Weights of a small transformer language model: tied embeddings.
Each number is 200 + 20 x the weight over its row's rms, rounded and kept within 0 to 999. Layers, rows and columns count from 0. The size before them is the row's rms in percent of the matrix's.

# down: layer 13 MLP down (transposed), 1536x384, rms 0.0541, rows 33-85, columns 192-255
# up: layer 13 MLP up, 1536x384, rms 0.0549, rows 34-85, columns 192-255
down33,102,150,194,213,165,240,213,205,210,209,181,200,223,187,196,182,213,163,194,204,206,174,201,200,191,209,179,186,180,192,196,226,171,169,188,177,210,223,201,180,178,231,173,184,204,220,193,174,149,213,202,204,173,192,209,210,203,192,176,202,183,206,193,204,183
up34,100,188,183,200,189,242,199,196,181,208,196,227,192,168,198,167,233,204,208,164,204,206,210,152,222,204,232,205,204,216,176,191,205,180,184,163,172,237,177,200,190,191,197,227,192,164,201,204,210,201,189,187,188,215,175,188,212,230,212,214,213,197,197,251,183
down34,104,219,222,183,159,184,182,228,230,196,187,211,153,210,223,195,242,202,187,179,178,270,232,232,209,209,209,191,221,198,201,217,186,197,209,238,209,187,194,195,210,174,202,180,216,226,209,189,216,204,200,186,182,182,242,227,198,152,180,210,202,203,192,246,226
up35,102,240,194,191,177,246,215,172,195,222,203,206,200,190,199,176,184,173,180,228,223,192,200,225,200,207,209,215,163,208,192,207,196,201,215,171,198,184,149,228,180,211,228,191,186,202,156,159,181,179,201,189,220,189,224,197,194,193,203,195,182,217,211,213,195
down35,103,217,222,185,197,190,195,201,200,221,181,182,190,191,213,166,206,196,158,228,162,213,161,181,198,210,222,178,169,212,249,191,203,196,170,206,193,185,186,183,217,206,184,188,191,234,205,193,186,205,212,210,182,197,241,191,158,237,189,203,195,200,198,187,210
up36,095,245,200,200,215,204,231,209,181,219,181,203,214,230,205,228,199,212,206,194,191,221,216,184,183,193,214,185,193,196,217,174,181,176,191,223,210,226,189,180,185,236,209,201,201,248,211,185,156,168,189,211,213,191,181,233,187,204,191,184,235,193,196,217,216
down36,104,223,181,219,234,236,201,184,188,224,232,170,170,192,197,211,205,197,200,201,199,174,200,223,187,202,174,203,196,193,181,186,229,201,192,162,220,199,182,199,200,217,155,201,215,199,179,209,200,168,240,167,213,207,183,185,185,154,230,192,178,227,171,210,221
up37,094,205,203,191,179,205,220,179,209,194,207,209,197,186,224,189,225,199,200,193,203,179,184,191,212,150,179,199,200,191,200,209,200,204,204,211,195,197,240,215,195,212,195,160,220,237,205,188,215,153,180,209,209,197,189,211,208,198,169,233,216,232,198,243,213
down37,097,238,179,181,223,223,209,188,209,196,197,228,192,201,191,199,204,202,241,218,207,205,244,236,199,219,212,201,215,182,197,203,196,196,179,221,215,205,185,192,178,208,198,189,179,174,193,175,186,182,185,224,172,206,228,190,197,220,181,177,189,195,187,189,209
up38,102,206,195,176,191,230,185,228,240,207,190,210,206,222,211,216,234,197,200,174,182,210,180,208,219,203,202,186,190,186,195,227,165,201,209,213,161,204,234,230,187,200,193,192,210,196,210,241,172,205,207,186,165,224,189,210,212,218,210,204,179,228,221,204,217
down38,101,186,184,215,173,217,191,207,215,215,160,203,211,206,175,171,194,206,193,229,179,188,188,198,212,206,193,189,211,185,214,203,206,193,187,182,187,209,200,203,184,199,192,232,155,211,183,193,196,215,219,159,222,176,218,192,200,207,202,226,208,176,224,219,230
up39,093,221,197,174,185,191,223,178,168,204,213,225,202,200,191,188,215,203,201,177,195,230,229,233,199,193,230,191,213,192,190,208,212,216,201,222,183,189,188,177,222,173,204,187,180,215,226,204,224,208,188,184,189,203,200,185,219,185,220,181,186,169,205,243,203
down39,097,213,192,209,225,230,155,232,225,212,189,211,161,175,207,221,203,196,190,194,208,216,218,190,170,225,181,226,230,199,179,211,194,189,198,170,230,222,193,189,199,196,195,193,200,164,215,232,209,174,199,190,196,204,215,198,169,224,214,206,161,186,178,227,211
up40,095,193,188,171,232,185,198,156,220,219,190,189,215,213,222,181,197,223,209,193,222,195,193,186,197,200,211,199,182,184,197,250,192,190,199,195,192,171,194,215,165,223,220,185,199,205,193,137,218,192,200,163,194,230,203,192,210,182,149,194,180,188,193,190,210
down40,094,181,209,241,187,208,215,210,209,231,227,207,178,173,183,173,189,198,201,194,204,174,229,198,175,216,210,216,227,194,215,176,203,180,191,185,191,190,206,152,197,170,185,220,237,220,215,166,229,185,219,250,200,220,221,206,180,198,222,208,195,191,212,235,172
up41,108,184,231,196,182,207,222,183,222,279,183,223,201,195,202,171,247,202,201,200,204,217,233,161,176,219,206,190,168,208,200,178,167,159,188,226,165,187,158,201,208,237,203,166,225,220,216,187,208,229,167,199,189,233,192,188,192,221,212,146,222,199,205,199,158
down41,101,225,231,221,193,184,222,230,188,203,187,157,192,204,198,198,218,189,175,155,185,202,191,192,222,164,167,215,205,185,215,188,190,227,164,205,207,188,199,193,208,194,183,183,232,201,214,164,232,208,192,157,209,212,198,194,213,200,198,233,192,202,199,198,197
up42,102,223,217,204,182,222,190,189,198,214,192,186,155,222,196,193,228,201,196,233,201,181,189,218,226,204,196,229,206,246,200,208,209,188,207,262,178,184,208,231,184,184,192,206,183,222,182,215,192,196,168,197,201,209,228,191,195,214,215,217,224,178,204,175,194
down42,104,204,206,151,230,214,179,235,188,198,174,193,232,190,172,229,206,204,185,224,192,198,207,214,173,180,165,145,220,178,215,169,220,236,190,187,229,218,207,229,216,193,170,211,225,193,227,203,185,183,190,170,209,197,175,183,171,203,233,185,178,253,210,216,178
up43,100,192,182,192,182,233,206,203,227,173,210,191,199,205,194,191,207,190,150,213,235,217,233,236,175,188,226,194,181,182,187,224,224,214,189,199,163,167,208,194,203,202,193,194,197,170,195,167,191,206,218,173,215,197,196,191,198,192,207,201,218,195,197,199,175
down43,104,245,184,219,207,212,167,193,209,217,199,258,193,175,210,183,202,209,198,209,190,191,221,179,214,207,185,229,244,216,221,207,182,231,218,199,208,187,183,175,206,219,203,199,193,195,208,207,196,203,198,233,178,211,177,173,187,219,233,231,200,225,192,174,206
up44,103,181,206,184,176,216,206,210,196,250,165,181,224,185,181,182,194,187,209,204,216,204,187,232,198,210,208,179,184,208,207,225,248,201,204,183,193,192,206,212,191,173,241,232,191,188,191,171,189,198,204,215,172,183,212,220,221,178,239,190,215,154,202,185,215
down44,105,187,182,196,155,155,172,184,226,199,199,187,185,227,194,219,158,186,192,209,187,224,179,191,235,182,172,227,217,205,201,187,194,212,173,185,200,184,191,215,216,200,180,200,202,203,213,187,218,201,201,199,219,149,192,195,218,179,172,202,212,230,155,192,220
up45,103,195,230,165,181,185,221,181,188,225,167,169,221,230,234,191,171,195,195,166,223,194,226,185,199,196,204,159,200,213,209,193,236,200,199,206,217,215,210,200,234,183,190,202,174,226,218,225,170,204,217,195,183,199,188,187,215,216,181,170,210,175,193,213,183
down45,111,209,154,206,203,217,199,173,197,173,195,202,204,211,219,215,234,193,185,208,231,200,203,208,179,202,176,163,198,190,213,170,180,217,215,201,186,207,226,223,203,220,239,206,219,197,187,186,204,209,194,201,182,223,218,138,185,172,209,190,215,196,186,195,239
up46,106,209,195,198,212,219,234,219,198,188,222,259,178,200,201,186,234,193,177,240,216,204,193,199,194,155,206,189,215,193,226,195,238,187,206,219,172,178,217,225,178,168,190,203,225,198,199,216,189,221,184,208,181,183,212,201,171,196,208,195,216,216,218,197,149
down46,115,205,211,188,209,202,195,228,204,198,220,185,204,195,202,202,211,217,202,180,198,186,187,199,210,238,215,188,191,183,183,226,192,200,189,226,188,191,230,208,210,189,189,199,190,198,212,174,247,221,220,223,214,206,178,189,181,190,204,171,194,196,212,181,197
up47,102,202,214,187,207,191,186,188,202,207,194,195,201,189,184,204,197,193,192,139,213,189,212,209,217,218,155,207,188,162,189,198,214,204,201,202,204,193,178,194,188,220,177,179,198,223,226,170,173,167,193,241,211,183,182,192,229,185,226,160,200,178,182,187,178
down47,097,211,168,209,214,223,185,181,217,195,191,192,208,183,172,179,208,195,186,190,182,204,200,181,208,184,183,157,188,209,177,193,236,182,184,221,212,205,192,178,205,168,194,197,180,163,228,207,194,194,216,198,215,192,215,253,214,189,173,214,208,216,180,219,202
up48,107,243,185,175,182,221,182,202,186,193,213,226,199,173,214,196,189,209,166,235,188,211,201,190,183,180,207,191,198,209,196,181,117,191,198,204,204,186,211,213,184,207,199,208,171,189,227,206,185,210,203,187,193,232,175,187,195,154,209,194,216,166,208,205,187
down48,094,182,216,213,220,211,232,196,203,220,185,195,212,181,222,201,185,192,193,183,169,188,195,177,187,241,245,230,205,189,205,238,184,217,222,225,207,229,213,224,193,200,223,204,215,198,202,187,239,192,227,179,179,185,200,207,158,199,198,209,198,185,189,216,190
up49,099,217,242,196,194,186,217,232,167,174,228,170,230,195,219,147,157,197,220,190,175,167,188,206,201,200,213,204,194,172,184,203,212,191,212,210,183,164,227,214,188,236,188,175,235,212,213,175,175,223,203,175,190,190,213,221,196,224,186,188,200,187,171,211,200
down49,099,221,203,184,244,227,231,194,184,192,193,185,208,196,201,218,215,201,189,195,182,196,197,220,209,212,181,208,205,221,246,205,205,179,176,206,199,230,191,204,204,185,179,218,213,223,206,233,187,191,180,161,204,224,188,193,191,215,214,174,209,198,217,176,171
up50,092,197,195,177,169,201,201,164,192,197,194,212,211,189,185,233,198,197,156,160,205,177,213,207,223,183,201,202,202,204,144,191,217,225,171,210,174,201,226,205,175,223,193,190,190,199,196,194,196,226,198,196,189,219,158,217,218,212,200,190,203,173,175,222,209
down50,103,196,212,215,206,192,202,165,183,184,190,209,201,181,203,219,158,216,215,227,179,197,178,179,194,219,202,185,218,193,242,185,166,182,194,208,233,176,194,192,186,182,188,201,153,228,187,172,244,179,219,201,219,211,209,203,212,214,199,233,196,205,199,211,190
up51,103,247,192,189,189,170,210,226,255,194,207,201,192,176,193,208,205,194,186,199,183,197,231,220,228,163,165,197,176,205,191,222,206,198,197,194,196,208,196,228,209,225,215,151,192,186,196,207,204,203,170,198,188,177,168,223,199,206,163,200,212,185,181,236,210
down51,099,197,200,212,177,218,161,166,157,230,221,204,185,203,187,221,197,203,176,199,228,223,188,220,210,208,197,175,179,197,184,206,178,181,176,189,181,218,195,199,210,150,199,198,187,192,202,188,175,204,210,234,214,236,206,152,210,201,228,212,182,214,199,195,198
up52,096,191,203,214,202,237,237,197,207,214,235,189,200,200,232,222,228,192,229,205,197,192,197,175,171,172,187,188,188,218,191,184,217,174,214,188,212,185,231,202,211,222,178,198,179,161,209,212,184,191,175,166,224,212,206,188,233,194,228,224,232,239,192,175,172
down52,092,190,179,217,175,165,174,232,221,215,211,215,187,200,197,208,197,222,176,228,223,184,237,201,207,179,209,215,200,162,223,199,208,205,185,228,185,227,205,215,223,201,191,228,227,191,210,190,222,203,188,244,206,197,212,213,185,224,199,222,223,223,205,209,195
up53,099,244,220,183,167,230,221,194,196,185,203,214,202,208,201,208,196,177,191,198,257,203,191,172,223,195,218,191,169,219,169,205,180,211,233,210,185,210,181,195,197,209,190,197,190,215,223,217,210,201,238,200,193,217,186,187,158,205,218,191,202,155,213,212,175
down53,098,222,163,159,183,174,155,187,184,198,194,213,231,189,195,206,210,202,210,181,199,198,199,178,228,210,224,193,190,174,189,188,161,188,193,167,199,209,195,184,207,187,185,171,216,191,152,183,209,248,179,206,220,212,189,205,209,203,198,175,188,205,222,198,214
up54,098,197,220,167,218,193,214,211,198,218,210,246,200,180,184,220,194,216,195,188,185,197,198,165,200,191,207,211,210,195,201,214,220,174,206,215,229,214,148,209,201,212,227,206,193,214,210,233,174,175,184,197,180,196,152,230,175,219,198,175,188,175,219,199,199
down54,104,215,210,175,186,220,231,236,230,202,225,233,237,185,174,219,189,231,209,191,177,192,199,239,191,184,180,216,221,184,206,159,217,219,180,198,201,155,220,191,238,214,155,229,201,223,209,199,212,207,240,213,199,212,221,206,169,195,183,215,213,185,189,197,207
up55,108,194,231,169,205,205,218,223,196,204,227,166,206,225,186,175,196,195,199,187,214,195,196,207,197,163,221,200,187,227,219,209,220,193,219,199,146,177,198,208,183,228,206,175,171,216,233,154,199,138,188,201,213,228,185,211,191,222,205,148,190,184,169,187,173
down55,110,223,211,219,169,192,165,193,156,188,198,211,226,230,204,190,176,194,207,187,208,220,223,166,204,188,207,198,184,230,186,203,219,210,171,211,196,193,180,195,209,196,193,174,213,187,180,163,225,183,195,209,212,216,180,178,186,200,209,177,202,207,206,169,223
up56,099,198,196,188,172,204,222,181,158,196,185,221,212,214,213,196,214,208,168,201,205,213,177,181,174,209,211,211,194,219,186,181,186,194,230,185,152,228,182,194,178,215,215,210,180,204,202,217,179,199,183,202,200,177,181,195,203,189,201,196,202,190,190,194,178
down56,102,195,193,213,245,181,243,228,240,200,172,163,206,225,194,176,182,189,193,213,196,188,195,192,235,155,197,235,207,186,208,217,185,179,207,189,234,178,197,193,224,208,160,197,173,207,244,201,217,212,219,191,208,185,192,191,194,220,243,232,200,212,176,221,211
up57,104,179,207,204,185,197,193,201,216,215,187,195,195,186,185,214,202,201,219,179,242,206,184,193,175,173,207,183,215,206,196,204,198,218,198,190,209,224,205,169,187,223,180,204,206,238,215,194,185,186,215,229,195,220,201,174,175,226,217,217,198,196,242,221,195
down57,095,162,210,207,226,214,192,176,196,185,199,221,234,205,196,214,199,156,191,194,233,184,216,225,202,187,188,234,197,183,182,191,197,183,141,206,194,206,171,195,224,173,197,223,217,182,179,216,222,199,213,202,231,226,204,195,199,187,226,228,219,195,194,161,203
up58,101,202,220,202,205,218,224,190,221,204,205,216,201,203,230,179,222,192,180,215,187,202,222,193,174,227,211,210,224,189,191,171,212,195,213,225,188,199,198,180,175,200,233,173,192,201,197,224,208,196,212,203,223,205,189,202,192,223,188,191,147,209,207,202,174
down58,106,188,231,210,211,181,176,194,195,175,230,192,192,199,194,220,182,194,224,173,193,198,180,218,177,218,189,190,189,195,221,155,185,223,179,186,189,224,189,250,226,191,201,190,203,209,197,183,208,221,206,195,202,191,218,208,186,178,211,191,226,240,182,202,212
up59,092,190,192,185,174,220,196,145,176,213,177,220,224,191,203,200,227,198,169,176,209,223,231,210,191,221,215,219,229,160,151,188,194,202,195,203,201,207,176,211,199,190,203,201,221,198,213,168,206,195,209,258,209,214,209,192,230,184,236,177,203,177,233,198,225
down59,097,181,212,199,221,203,233,219,209,194,194,187,229,185,197,209,167,201,217,184,202,191,222,197,196,229,214,201,176,238,192,224,208,196,185,195,190,216,191,196,212,227,227,223,208,235,151,254,189,178,212,149,200,187,211,183,216,209,206,193,190,233,212,224,174
up60,096,184,213,196,188,218,260,166,206,187,205,208,196,204,242,194,233,224,184,176,218,221,215,179,154,200,202,186,204,185,223,228,208,217,210,191,223,189,203,185,203,226,198,215,191,197,222,191,204,225,200,203,215,197,205,133,180,164,212,214,208,187,198,211,186
down60,095,198,214,171,197,217,179,188,179,193,203,193,230,207,172,199,193,178,205,199,170,190,195,187,180,169,209,189,209,213,169,230,168,192,236,220,207,204,176,227,171,218,231,213,207,225,187,227,178,200,171,193,191,219,217,241,209,192,144,167,174,220,223,211,198
up61,097,198,188,191,197,187,205,217,170,188,246,172,204,176,184,235,178,170,160,241,221,200,183,205,198,203,213,188,227,202,193,173,198,169,227,232,202,198,213,187,177,180,205,198,209,210,168,186,192,177,148,161,208,175,162,196,206,221,171,191,224,174,246,169,219
down61,100,212,192,198,218,176,171,218,198,208,230,194,223,212,193,196,234,221,170,186,198,207,212,212,187,231,184,189,192,185,188,221,203,235,216,158,222,215,210,206,217,227,179,193,203,195,182,171,201,195,196,216,197,216,168,156,195,187,225,169,215,194,186,143,206
up62,102,207,188,173,212,200,216,222,186,200,199,185,220,192,194,230,202,204,184,214,207,194,203,188,181,192,185,235,220,187,187,205,219,194,203,203,168,207,183,198,178,211,244,189,181,192,203,205,193,183,232,204,221,225,207,166,200,144,212,202,188,229,221,221,225
down62,106,215,157,199,217,207,210,186,188,209,222,201,197,245,212,218,186,199,195,190,190,203,180,189,219,197,176,199,212,184,225,179,183,221,193,221,215,209,211,198,203,212,214,162,228,220,176,239,177,200,182,184,187,198,196,168,201,176,181,184,189,222,210,212,193
up63,098,246,187,161,205,164,199,173,193,181,192,224,197,190,204,198,212,194,203,194,179,268,200,224,209,175,207,194,192,196,191,250,193,248,187,213,226,196,220,187,183,216,178,191,226,193,219,199,215,190,206,209,205,234,194,219,200,204,174,176,208,223,184,218,168
down63,093,147,180,247,178,203,173,201,215,196,215,160,171,188,200,226,219,210,202,222,216,190,186,183,179,209,206,199,179,200,218,186,230,204,200,186,215,185,200,174,227,177,198,218,191,189,182,157,224,187,235,225,204,181,203,196,163,199,201,168,194,223,226,190,208
up64,093,235,172,211,179,220,199,183,215,206,199,198,214,231,222,180,181,174,210,196,168,205,230,228,208,180,199,168,227,241,155,182,199,191,218,222,175,163,217,200,215,256,218,170,153,228,182,163,174,198,183,216,162,195,199,152,192,242,211,201,196,200,226,215,232
down64,091,195,175,217,178,231,210,197,187,174,191,229,180,176,203,196,195,192,199,216,176,183,217,189,174,208,187,176,182,183,228,215,193,180,201,174,195,260,182,239,211,163,199,195,180,192,190,231,202,218,212,170,220,220,171,195,226,146,195,185,229,223,196,209,205
up65,100,193,201,213,178,213,208,190,182,197,184,181,181,190,202,190,193,211,190,184,205,211,194,229,200,195,228,182,222,220,204,193,171,174,210,188,183,233,156,215,200,224,177,193,186,209,207,196,219,210,194,191,156,245,202,207,174,199,214,241,208,182,193,227,199
down65,098,229,184,228,207,227,212,225,221,208,231,189,164,220,186,198,189,210,234,192,203,207,185,195,206,213,174,192,185,188,203,201,196,197,179,172,184,181,219,199,214,191,172,207,188,197,206,190,164,177,200,216,218,157,213,195,186,189,199,185,199,203,199,203,188
up66,099,204,226,185,160,203,216,206,180,211,245,192,184,197,193,186,209,219,170,231,204,211,217,209,193,184,185,201,198,227,209,204,200,215,198,182,199,208,185,213,202,166,213,195,183,238,199,181,194,199,217,192,205,210,197,170,213,157,195,190,182,189,238,204,212
down66,100,212,211,229,203,209,248,217,206,191,189,234,182,197,222,217,190,201,194,165,220,190,198,213,236,188,184,211,198,206,164,228,206,182,230,195,211,169,231,221,166,232,206,212,223,196,199,176,186,208,192,175,217,182,197,199,235,193,199,215,223,199,222,223,201
up67,100,182,191,176,192,217,223,175,187,180,195,199,219,225,185,201,216,243,190,189,230,205,216,240,248,132,190,185,216,177,196,188,196,202,226,200,185,204,203,195,156,231,192,191,216,214,238,222,203,194,172,219,240,209,190,222,216,197,244,205,206,222,186,218,220
down67,104,237,195,206,173,176,203,231,219,177,234,202,196,204,206,230,137,168,194,170,217,226,203,178,192,203,184,229,216,210,207,168,205,189,213,181,210,180,206,203,176,198,187,203,226,206,190,203,217,201,186,195,160,187,222,187,201,172,200,231,234,191,197,216,184
up68,098,193,180,190,168,230,222,180,176,179,215,217,219,200,189,207,212,219,208,179,190,249,241,198,190,233,213,187,198,172,198,231,166,199,206,214,166,204,226,181,212,210,197,186,212,186,190,170,187,202,219,184,221,229,204,176,250,220,216,191,214,180,204,220,155
down68,095,226,206,210,211,207,167,246,181,205,154,234,227,202,220,200,212,189,200,206,195,163,163,240,189,185,212,206,189,200,224,199,261,190,223,189,195,197,188,183,186,186,233,216,197,203,221,207,218,224,196,215,158,204,198,155,187,213,205,215,177,211,199,158,225
up69,096,206,188,166,194,207,174,163,182,168,211,190,201,228,218,198,201,224,208,184,216,226,211,253,222,190,194,209,195,218,191,202,206,193,199,213,206,181,171,208,172,179,201,201,192,240,191,200,184,197,214,221,194,156,215,203,202,169,185,197,178,170,181,181,208
down69,100,188,222,218,232,218,207,218,232,197,198,212,204,196,179,160,257,193,172,164,173,207,191,159,240,192,200,213,189,192,208,189,210,208,216,209,208,217,239,218,216,217,180,208,155,185,220,223,223,207,209,161,184,189,213,207,255,220,200,195,209,225,195,208,224
up70,100,190,204,198,225,217,171,225,189,210,236,164,225,162,205,202,191,179,192,209,191,179,190,184,183,214,229,210,191,194,198,201,201,181,200,185,192,227,208,247,188,230,177,195,159,196,197,192,212,189,209,198,199,199,187,231,249,202,226,200,201,178,210,197,191
down70,099,202,201,201,187,189,196,225,207,202,203,223,224,239,212,215,191,182,185,224,207,201,258,237,186,214,181,153,194,214,207,201,222,184,201,210,193,206,178,192,228,151,209,206,168,201,218,183,205,192,189,235,232,225,211,191,209,210,234,175,216,179,179,224,212
up71,096,185,182,184,197,239,194,190,200,192,207,186,221,212,189,169,211,184,209,210,243,185,221,185,213,192,191,174,169,183,169,208,152,179,181,218,196,194,195,172,217,180,203,182,201,229,168,211,225,218,181,193,180,206,209,200,208,231,215,203,218,222,205,184,199
down71,100,195,205,238,221,187,204,206,174,192,200,243,189,173,211,197,242,192,193,175,169,214,191,186,184,196,185,179,189,182,217,198,243,197,196,209,174,183,208,216,196,187,223,186,219,199,230,174,190,218,190,178,178,201,217,205,198,199,194,159,182,200,197,199,207
up72,091,212,225,174,216,191,195,162,167,182,191,223,214,214,228,226,172,193,217,166,191,189,176,229,195,193,226,225,188,220,215,205,187,207,223,175,200,194,167,211,183,213,209,162,185,206,201,218,196,222,139,204,210,214,209,166,237,244,203,182,213,178,213,189,195
down72,093,202,237,212,185,206,206,249,224,200,220,173,191,205,215,190,202,206,248,197,195,184,177,163,178,146,196,205,194,213,165,202,200,233,203,173,225,209,188,207,213,199,186,180,206,201,201,206,222,212,201,195,228,197,176,200,195,189,222,175,165,192,210,215,158
up73,097,221,185,186,185,214,198,154,158,186,217,209,237,186,204,204,216,239,196,190,213,235,198,211,188,190,191,172,191,211,175,213,195,208,192,203,197,201,198,214,170,195,219,206,156,203,178,184,199,149,204,186,194,202,208,214,241,188,185,207,228,182,191,191,207
down73,103,206,201,230,171,179,192,203,205,185,204,202,209,171,206,180,215,209,217,180,205,181,174,215,188,215,164,212,233,205,167,215,186,225,185,199,185,227,200,183,235,211,201,253,225,188,179,227,187,234,178,187,193,184,190,209,208,180,224,181,219,208,206,161,222
up74,106,233,205,203,190,168,176,185,196,167,209,161,184,209,187,209,204,184,165,238,208,191,218,220,171,184,163,165,185,251,214,236,172,180,201,179,197,178,167,246,189,198,204,204,170,210,170,211,193,181,185,185,211,188,207,187,207,189,219,200,214,157,225,188,192
down74,098,221,193,232,221,216,205,219,222,237,204,194,185,174,228,202,241,184,198,184,195,175,171,190,174,185,239,180,219,200,238,180,188,173,170,191,193,207,185,239,206,173,199,191,187,190,208,167,206,146,185,202,157,189,208,197,221,170,249,207,193,228,213,180,234
up75,102,233,187,214,212,193,241,156,187,182,186,200,205,195,224,187,210,181,160,185,219,193,217,164,232,182,218,165,180,205,198,184,178,172,208,234,220,191,172,188,196,219,218,204,191,171,237,189,191,164,182,194,193,207,163,200,176,182,215,148,186,196,258,212,212
down75,102,184,206,192,191,213,190,195,201,192,191,178,181,195,190,215,216,231,241,200,185,180,156,180,219,199,186,199,197,189,194,194,203,185,192,179,207,202,173,207,205,244,184,216,177,163,205,203,238,209,218,194,216,158,220,146,202,181,177,242,226,170,195,175,224
up76,106,229,196,214,207,236,211,195,204,199,199,175,196,217,226,225,184,173,198,190,227,178,205,244,184,221,221,161,143,215,193,185,172,190,203,193,198,166,193,243,195,203,273,218,171,206,218,216,158,178,192,164,199,171,231,183,193,184,208,212,211,193,206,216,241
down76,097,200,202,233,209,194,184,196,191,249,215,196,195,232,184,211,179,176,217,165,183,195,179,183,185,207,228,206,202,180,204,198,199,203,204,191,219,224,173,231,221,248,166,172,208,211,205,173,212,205,234,185,162,230,195,210,212,201,180,165,177,205,208,225,155
up77,103,251,184,195,194,209,165,208,191,199,204,219,213,198,237,192,212,205,200,157,197,205,218,191,188,199,223,182,195,182,236,214,202,188,225,212,184,207,158,230,201,211,193,176,187,202,204,210,195,144,209,199,175,216,156,135,162,200,175,208,199,196,194,214,203
down77,103,181,203,207,219,220,193,209,231,178,217,218,224,217,169,208,203,187,207,224,180,192,200,226,223,195,191,182,181,169,223,181,161,224,200,198,197,194,226,174,240,188,203,245,198,224,177,195,209,232,211,203,207,190,220,249,242,186,202,206,208,199,210,237,230
up78,099,218,205,211,201,230,241,203,217,221,197,184,189,193,202,178,215,163,226,212,182,221,198,236,181,177,165,215,175,208,207,207,203,176,213,230,201,210,194,249,206,218,229,198,222,223,186,201,192,181,197,215,199,215,228,224,195,195,211,194,194,180,232,180,168
down78,102,188,195,208,169,182,197,208,182,190,168,233,275,210,192,218,169,213,214,178,194,208,221,177,241,196,184,207,190,192,191,222,196,217,202,164,197,224,254,209,201,189,170,198,196,222,222,189,204,210,224,200,214,184,204,195,170,187,213,195,188,212,204,201,188
up79,099,238,222,208,205,205,213,232,198,241,186,211,186,174,183,186,184,174,211,218,217,192,213,196,195,206,210,189,195,227,189,204,207,213,244,232,210,200,193,209,170,194,220,234,191,212,230,220,184,224,211,217,201,244,206,203,180,210,231,196,210,177,197,204,185
down79,102,217,207,221,214,173,204,171,206,203,169,246,220,206,213,228,184,214,188,209,205,177,180,235,193,234,199,191,190,213,194,179,175,203,231,219,207,189,203,208,192,220,184,198,201,183,215,200,159,188,199,211,196,205,219,218,180,223,196,253,207,215,190,171,189
up80,106,198,217,193,190,231,176,212,195,187,257,218,214,205,190,206,213,220,202,199,170,205,238,190,206,216,199,203,165,186,210,203,205,195,218,197,219,206,208,190,185,215,185,164,191,200,181,196,185,187,182,182,186,193,196,239,187,212,186,223,218,196,213,211,190
down80,093,203,213,214,248,231,184,202,183,231,173,212,217,179,160,217,206,227,191,194,190,180,224,203,201,215,213,204,208,150,191,226,222,216,193,228,202,239,223,198,172,169,184,191,208,191,204,212,185,190,201,201,207,202,225,225,174,217,193,204,179,209,209,193,199
up81,097,205,195,184,236,217,210,200,206,217,216,193,195,215,151,173,243,196,184,233,222,190,221,228,215,199,227,215,181,191,185,209,198,187,237,204,213,243,218,156,178,185,208,173,195,197,194,193,214,213,203,187,226,233,201,195,198,221,211,197,150,210,198,223,164
down81,098,210,211,185,211,184,204,185,176,206,206,210,198,174,204,226,189,179,185,181,166,212,183,197,192,196,186,215,226,156,169,220,199,166,177,178,208,181,221,212,203,198,241,249,210,228,218,215,219,178,200,208,176,184,184,225,197,196,199,189,236,192,233,165,215
up82,095,210,178,177,196,206,197,204,201,222,153,191,210,207,221,209,194,199,179,193,228,218,205,245,184,221,215,212,187,234,180,218,205,197,250,210,236,206,229,239,196,204,213,184,223,205,223,207,179,179,186,201,179,198,199,177,232,209,214,194,176,205,178,207,207
down82,095,173,185,213,206,188,205,204,207,185,199,186,183,207,223,209,215,183,206,179,212,179,178,175,163,189,191,229,227,227,198,181,203,205,186,169,198,238,260,188,227,196,198,227,187,176,179,155,235,244,180,238,245,204,229,219,219,213,177,201,203,192,185,166,211
up83,101,226,230,200,194,233,198,199,227,218,214,218,165,262,195,219,189,226,209,185,192,175,205,199,173,196,209,198,152,227,202,183,162,200,194,224,177,197,207,207,191,192,194,192,201,229,186,199,192,195,195,196,227,215,207,229,222,181,198,203,210,152,234,164,176
down83,081,198,180,238,182,210,186,212,174,181,197,195,180,161,232,203,208,189,206,217,179,199,184,205,194,193,214,215,206,201,208,165,247,189,219,191,200,205,208,202,216,197,200,189,208,189,198,196,205,235,227,189,194,158,188,207,189,202,197,216,203,206,179,175,219
up84,093,232,201,191,165,200,199,170,179,181,216,186,176,187,200,207,216,180,210,189,188,200,242,217,199,187,202,213,183,219,197,207,205,209,202,223,174,195,219,168,208,208,200,193,198,191,172,182,185,184,187,183,192,209,200,134,195,234,230,233,220,186,171,203,204
down84,101,208,186,182,205,191,215,208,225,206,174,226,232,167,221,186,186,219,178,182,162,184,201,188,210,189,169,176,198,213,200,201,187,233,191,233,194,196,203,233,199,186,184,213,225,190,202,215,168,180,195,162,222,185,180,216,211,178,191,180,181,173,192,243,221
up85,112,171,207,203,173,242,204,217,209,197,189,200,176,211,201,168,205,195,176,222,223,184,209,196,215,183,197,208,188,204,177,186,177,198,209,214,198,191,160,210,191,203,257,195,180,214,230,174,200,201,182,198,218,209,200,196,228,190,192,181,187,186,204,193,247
down85,116,167,199,196,160,178,165,169,222,179,172,200,178,201,202,192,190,206,167,228,212,210,201,171,213,192,207,212,210,189,194,252,200,201,220,207,163,224,184,198,198,182,204,188,208,171,199,225,188,186,195,213,199,209,197,188,207,207,188,207,196,157,213,224,249